config.yaml
num_attention_heads: 4
norm: "rmsnorm"
positions: "rope"
rope_fraction: 0.5
qk_norm: true
bias: "none"
parallel_block: false
optimizer: "muon_variant"
beta1: 0.93
max_grad_norm: 1.0
schedule: "wsd"
Each number is 128 + 24 x the weight over the matrix's rms, rounded and kept within 0 to 255. Layers, rows and columns count from 0. Numbers have three digits each.

# layer 13 MLP down (transposed), 704x256, rms 0.172, rows 397-413, columns 0-127
099116149144119137110125111135106152158146124117123150138120114105140099126130081163167116128152160115155123105139102152107124097153132123132176158165173130122178057154130143122085168100088148177129138133121161114163127099124173131133144116151082116139089149150107121117138099127134096114118083144141111105133144123116106130125111144112109115154142114159111122125122091148110147125167
126143139125120155130184129125105158131131124130161172171137103117119131089103086186156085165142159137145128124125049148144143115122142115104159169157099140127111089116099109153109176174062086143052128158113120178160116153152115138124156102159126137117145127127092097107106132134112117143120172105112095107141107091101123129131129107139138142106115130128139123124153121120125162120118
091122141149111079117106094170168110124129136099089123126108129117142104135109079143101158101116166135161130117139152126146132101134137091153130129112136128140174133129126106185133126129144127115070123100139136126095130120118128100138126147102117125133135084142128139174144173113168134114152139165107137140079150133119123143127107125159133145146115121150125162133147142172120134120126
122108147165104140094128132132107132143098180110120145130168124136163174157163149152143152125125159124114164128141091090091114152118120130129133120112149143174146105153156106115125135170120127094096102109106124131128130110131105121105141182116145135127156096163138090162145122181099121144155168145119117131125171105137104137130134104164126119138123159151099133088158102119123140142109
103106173159112134108168119118124119154112168105112130148161082128157094125147152085090142135166091154104156083125130138124108139109142148176122153142080099159134145117178104137110103159128097113091132159111137155117084142091133145106142118149159122145106106098137103165165130123088094149122144117074118084186150126141105137113146137168156101138121143134092165139175120124158141133126
098136119147135103124106132153139172134151172183106114099146139091136127115131158110138150116184145163132103155125102119137174153126173116109152131122114156153083136137158106136153111121167137126119113139118101144096132114117109123139136099127135121097121106094102124133143108139139151150112158109160126130114129131110139124179140153138128108156161102146121138118163196130167136138109
142132114135140144094109143157153106085152152113105089136077132089135152149110118091134114129122060165121136067116163106149106111152174109152127158161134111137191150146159136160154132127139087132113133156126145121144161136142100106107158111119104088103145142140135186091112125145165107127140136134106157171156168084122104094146136119135111131126126117150154139169117148088132142113138
125124114108131096107115095131117148119126139145119131191111134122121125092117118076148098107146119111139125199140151159134127168141161147145151114135154138154136117172109125160136079146116159165146171106133131159108120092111124136085130120100116162108128087129090135134189126147140173147116144130161127122105130153125103125106145142160120130113121125163089082095111088147156133156091
122137139158152087127143133145134138127128161122127152116129151109107106149114176090165161132127123094141131151104103131129121156140117153147105125116143105125089141125132125149145138132138161170155152100133112138125074072121126172105084146117112146144150146091177100096144126137132111146152134095164153107180106133070096136112113137156115103124146163107156115113180161164098120111091
157111119173115110109082167137118123145124118119146109160117172134137107137093108177120096121090124123138094116102087157117096134116124113137161129145131141133136129104139119097157148122081103089110135112117136113115180148139107138111130161118150147115124125155106118136158117136144127113153064131143099113144174129144060124145140140111100107134119172117127141172124134138114117129156
120161091151142121123127146100073088100128166124130174120130135144123148152121111136122109113111104129107135084145107121162102185142110138146127135125157124144150120135157125139138130124105120091134106106096114122135079114143119135136140133163158103163129116114105120099113181117117091132122154145108115146165117183161104141153177141107110172129160096158099105123174157147149149147133
125129152128119125132067137094130078137144111156117115191103130128128121123094154116124145087125102083093130115164132107122180127126118084146115092102111111153186117146157121127112130127099109151118135103097150124110135147111112088121140142111170139161133131106130112130135162124152123123109164109166108154145152098120119124138132144145151138125135129079104124151069139112103131142105
194122131128145091105126137115119107155115122119097124093157108156147136122156114161080142132102129103121144123137150145120134105148144100135136104150123148132090157148126145112096100100144092126172077121109127163144096126133095128141124157079139122108106157127122132092121150194081117115127138103098158184125133099102109115139131107151149123162110135112141120115134128074127121124155
153102105135144111142145128106154121135102112136123108135088094109131143105111138138132118080110148152125136141105105138149106163158178162139164125120144144059097133160183099101117124112090157122119130152119170113124115165143175178103163113082095142135150093129104125101132068124121113165093141110133130141184093130121150148152125140118145130153125143076151150110145089143131141114145
130098109167125151108169119122127140172111165125134123136134082137157148141166109058111168140164147142121133104152159149137143134107113097145152131133123111194138101148140072147157134137106134150113106123169110114145164164115141117097115109099094092150143104141132158150138080127071138122134109115146090148148136136121120114103142113130155098101118108135161117116147121145105093084146
118127118139104106163080133148143132131136162180140147117112113158083145119146144079101105148113089099112175107104125097128151084136171133098080088110131166150148173120148134140154126120151155161155149119154145163107084105123112140137113122076150152158111057134170104150134110133126119151072094094097142094134099102128141128138115122156169150172134087164144109120145144103169195119112
106161125114168133109107119109127116113085132131131131140121132082107108161143135124124138130168151103145108113134096134160104128147083119097077142098133107128109125119146103160126139160110123151099126175116135131134146125114118159120129095085162152126135100106122128134106107133087150122134120135105101110181109093159138130128104057111165088100167141155145136123138180122142135110190
# layer 13 MLP gate, 704x256, rms 0.17, rows 398-414, columns 0-127
115160133113115116163121095106114133174128148118116101122110162106156103153138100043145117134163082094095132138136156112130153135158110088159139097092105158129097151153141181103119084097154171093139120145087123126127144138089127134130117102139130150096121146139149109144114102093116123127137142127139156152127145118159119154161133140141144165156103129154203140112126100150138106151135
130096109109146157097103090118117150171106116119161078144120134119085135143135188153126125111138114087093128091080168151138121170113143129062114149142128140108168126147087155114124137117085155128118114090100110110179111168137103097124176152114128138151115131120195114160084177110148140187124105130139140116093103103164148142146148172118123137161170131109108106118136127129165109095137
132159131109176099152161113097126140099113102120131112116116135142106125111131110110144137117123142178127128139097139130133084153100102131125143164088098136122138111181126118100160154123163111138148132111139126161147113085118121120124095107125169120165100155137125106130130155139093137160120072123117139155143149166074137133150137126108116138109171144138117132107135130104122105129124
122124125132131115116121107147171166124156145150143117135152105137147136129127100136147105139119115152132117104096145156126159096086134140156123110124129161108078149144129141158069076147130077101106124131131097131128093105122114170168143135110146091156074101137134117165112138128117133139151115129129134101108121126122110150119131148129124133128084132159136128107121118125153109129173
135140135151121131153170135097146112125108119077154130115095119164082074117153120171129108115127121136129163142136162110141080102110107089099122134137111152119143155131089132115131106102139093085130141120099138139150149122148142157143108150115126162137149125117178160100108100151117109135101142183143112150134159123142137132113107147142154137104117102109143148132133092122109143132126
140148097136125129160108107146108154118121123121091125076113130092090129114130108137155152128091168149107138100126110141182162153095148100130096153118144175120147098213140159130148141129053140128162111097128127085124162137131138120168140122159125131089121144106148109162133130106134161113100136153132076122111121155129113165074124143179104179103096114141152126126168121124124131102132
120144130122129110114118132111121122181119129138119111093146146114140135128106098123113147104148095126137128126129114147124134114077124119116161115169107137101123091149117133148130100141141139134116170123085161144117156136074169103151113135110132094093170153133146122083119120123086116132065097094152165148167130113110147121118099134144155118111128121155126162100129131118096129107142
111137163121154161138147088138110162133141162166155117079143126102123148076135133144179147091126109129133129142094109133152104166131131136152130111103135110120109119140102115161107088140100184148131119103116111144141128119132140116124139108116120140111173115133145093131115123134125113189131157101135119108147125115099124136111167135128187107155150131129186097162125165102103140122135
087094110126109091125082122123132159104142158085146103158107149103125132077150155124103141126120101157151135138180130149163084137089122136122150128155171151123126112152125132167154134124102147144112144171144102150116095118116144126118109119138144159154129147138176121128137113112112100134156128130149075113094154131141124165135152135174144168147099081117136149076081127139089118142092
097159137091137122141167109148109111130098147156125149097103107125108157122140138096139123116133174120158131139151108166143117136141092137140138166097118100163169155148121183100159123131084141182128094097155136133107141109132139125129061066158100124148124141124147154135146101101101092104101114115131102143109119127123096114128151147106101089131146118153095117084161102108138131109127
130139157099160120152104114135151140143128152104151127123092119073097106141124093157181102114104164119123130132101124119111132126146138168139148152120099142165140151116143103135149150130143134121137141123138139132143144159117151076123163114156131092126086174157112110120093131126141108131137100161118127140124094143151187129095124100111130097111107119156133093112125137176155115130082
129140131086130123099082161124114119117117158136111150103153149140133095135127141146145148080137146143149144112157132106131128167169146076142171169091117116087153119141147136128130133156118096113189107116106130138182161123143167144159066114113130142155137111137112137148078107124115114148133156163097123100132103144152117090112098144106104123148104107073155158130144113133186131121135
120109144167120121116148168141064162147175134087140144095097149137155193069138145116130141124124095104129145104113120096128149113122110153098115104114105105118121122109132088115156186117083108178146146108095095113090115178146139156105142125092173123134165134123109136150109124105120099099140135098105096098124092147123123160096147082133132137117091120135118131138084169125108140164134
109161130168118142160156118142140138162092139139120103140158165133146118127145122162125161120104173147139147093143149105087103095125156076118158137120115125123110135196130116136094154153133124160159146145122144093102156132120148128105131112150175145109084118118115123151154095138165100152147123142157165150116159134138133158115149159130092110164118138127121108153137122083122063160141
091126084105102130101119120144165102149147103139106185146136137156133135124169165147125120130095177152131161139138126095118153116150141110116150155138145090157142166152093167154144122109103156146155112114114089135134138115157158158109138164130119138161129179131117126132094083093096158108129161137141140128134140108094103114161116128141148110098111087137127149135119126155143120147132
119121088077118076140103111110120121138143111128102150107094153116126124113136116079148117117116126110123155093118117089129134117133091129155069140142109156139141116097148121074148069116105078120111150132115091163129115129117134133130156148161073128115091122126071146088129111138116131111122145141125123129162111114133153107139119139123092143124146104093104132157140162109113154115146
171127153130189105143097170168120142133156140134119130160140160107153084128109132104089147142158141106154152127118125145140112137107154121169141133122161139124127110118123090119136157146096089134109123077118118160146136128128103142133165158112142104146136119151172126124108140156129114137110206190114140140116110132139146106128107126145116103125109119127155070106148109105130118127132
# layer 13 MLP up, 704x256, rms 0.178, rows 398-414, columns 0-127
121128117135177169179144088145112125149169124107155131172110093125178140138129098109149140126126146141158156140120091172145106130102151151144114124124120122141104119192101154106131134124098094157136137137130131146100142119090123115164153120118110156134130086121137145119147126138140140175107205082128099140133099168132113157092128157103099143106135173125129127130114140133113145110109
158129116154098119107150119145105155130115157142132134113130130111149108149110129112130134152127148112119141112103167123164118137097104114145077125131110144102102090132130157165113117142135125112138104114179092111149149112145087149109165113153144172111134114094132109145101115090114097121126128140159119115119134165183098145157110140128118086122139142192182104136151157083101092135109
152143148127161093161123122025149114154138188127118074138157153104127136099129114127104098108162147133188088140165137147135090122111084149143139127119102124181132147169136174119140173141119129145167149096152150120124129127135144117110163125089125084178133176109124110104133150160138169115125135132144143100120178141102145143148129099148139131119147179168134109095132101111158123138090
138130162161118128145150114136128131134159141103150169132124129117107171143141140089132145118141106114137118103153126096083178087106124132222125118179121120144078150148064116147151153136158131132102170177098158141098091088138134142170144114136138114150116114121140133157123137116143104146123159129138105143154130116118123146129112157119167127143154104142135117136109116134097106128152
137135152156132095127138119160143111145130140121173119158165127120172126101130125065153112137171134143140112138141095133121139133154125117112170116152108144097090093115187133105147148151143103161129114158134132117061161078039080089142108107109112142091142115141122140166152139131144183154156125127150108086137113098121087142124144129149083084090150136130107137131168090121156139157112
113120073154120142137115166077182138099109122097091097169131141153129167122122131154128117083103108130136126123131115105128100162098104095141119123153131133132167119122098123118116120135117129136082116177160116128178131122098140145120141165109143092130113159080139133139126151115103064134154133095120148167130108141144084160108148105095125146139170075108125116092132147085152148101189
119119137133106116154095109134113134068107133148161153110112135133155154089140136089149081133100172127094074101184104108135115158138141142087133133122162152102136141132121098124110114103116140154132101150181123142090114071141104139102106089116167154112135109192161133117116167143124129128143163148098122126124144110144101148118154111116073126146130148105133136143139123132138107113107
125139125158144170135164116132142145141110150141109137138154129099098145141166136155145146096119135106117091174129146128162170143140108111168167108084148108121129169160132128172107104163111128149135121118128063147148139147121153119115137135161102153112154143148144111140104144134117114150159168188125110070135148142115151135104115098143156139177134076126146145142132159135114170135132
124112111132123116132104139156181111109103110130171134097098123131154123135137141151093101112134170147162131149124130147122105104100082116150126165153102118112120113141164113156189104139110101071137101101104165124094109097170105120123101189139162094111179141120145107118115149100136121127144164101115112153162161156149134139157136146124163116136094109109120130120116131129111114140103
146145098116158138098129131118181137112120152155110139122130153105165124107123100133119128091162117105120107107088067080178128166129143107151186111096114122149107136148162136110153108131119118104116130111098099134166152107104142120107115124140128151127160127130119091156111159098129139103126100123127112110119111120141174167109140148122130106129131115112126118151119099146144125108173
172127092126150135125126123079118100149145092115087083183137106164165149160119144148071149149150136119150149126121154105096134153121109102105147136144115150129144086145123125109144147118153137123158174081116152137118115126080112100105163104117115117158092121136108133149136143165094132166136134096154127109178148111113110139104088071176155146123130134108139131148160126131128125172092
122130124122173160118143119118086118201141141162145134094096152160134151099137086128113144161174162112102082141162153146110133150137167107137093132136127164129122141154122133066152126101144099128154128107118156144131135089176078119187159122124142118141146121119156138136114125177120136121111151098091165108121110166131123110143162154165149133153113116108144159123143117107126131134195
155121123137064143115097122118128121130163134126130124103160105157136143158146149114128122077110102178158116122151099121063174156134106151120112080097091107116085077130123116131195086088126115163126147179129184126143075114075157121103125124130101111071119154116138142140119094146127142105146155134100111100166085090138108087111127137146097133126118165116112115091167144128131138111136
157124131098108122103121114128108141089137145096090160143165092112091117088102113100135136119124134168148093147124104101135118161134145118133104155150116093108120108120171141091134120118130121089095117135115129174172118110139113123154117142119129123143155126101144133114125116154128144085147106120149114123127101132098119155155124085140141120140154141159072158111109155119132153134101
104137135136098131118184169113138122127121121108136133046151175140080135119179071105115112127112082176122122068178130151156108089145154120117129106106082115160165155123118135151065124144120160142127108080107145092111107129125215086148152118111120130119132131173113164101162131109109118130136118120160135081143185137165143118130103084129173105118130112138147115102144148139142065134123
122130116141137152098124141096124129118103141159109138135107149106125100156151086151135169150099136133123117134129141135104099139127155172134143137157113093150114098186155131094102169116085108123114120133113158109135130138120091149100129128114128124133120145170117177137114104135131146116127102105151138149106136104109122121095117129100120143108133149135101141102138087133122107105129
173150121166146105164126146128078166113139150120101127137157125142088107089156139120145159151176123149124083129100130129163114106137099129140122111161123154122156172108141119115111138105122104107130112093132138146169159161169154126130115098161120158115169159139112094117081107139083126156156129072145129110098150128134145188135122103137136113140165174152110135150146126086157147128047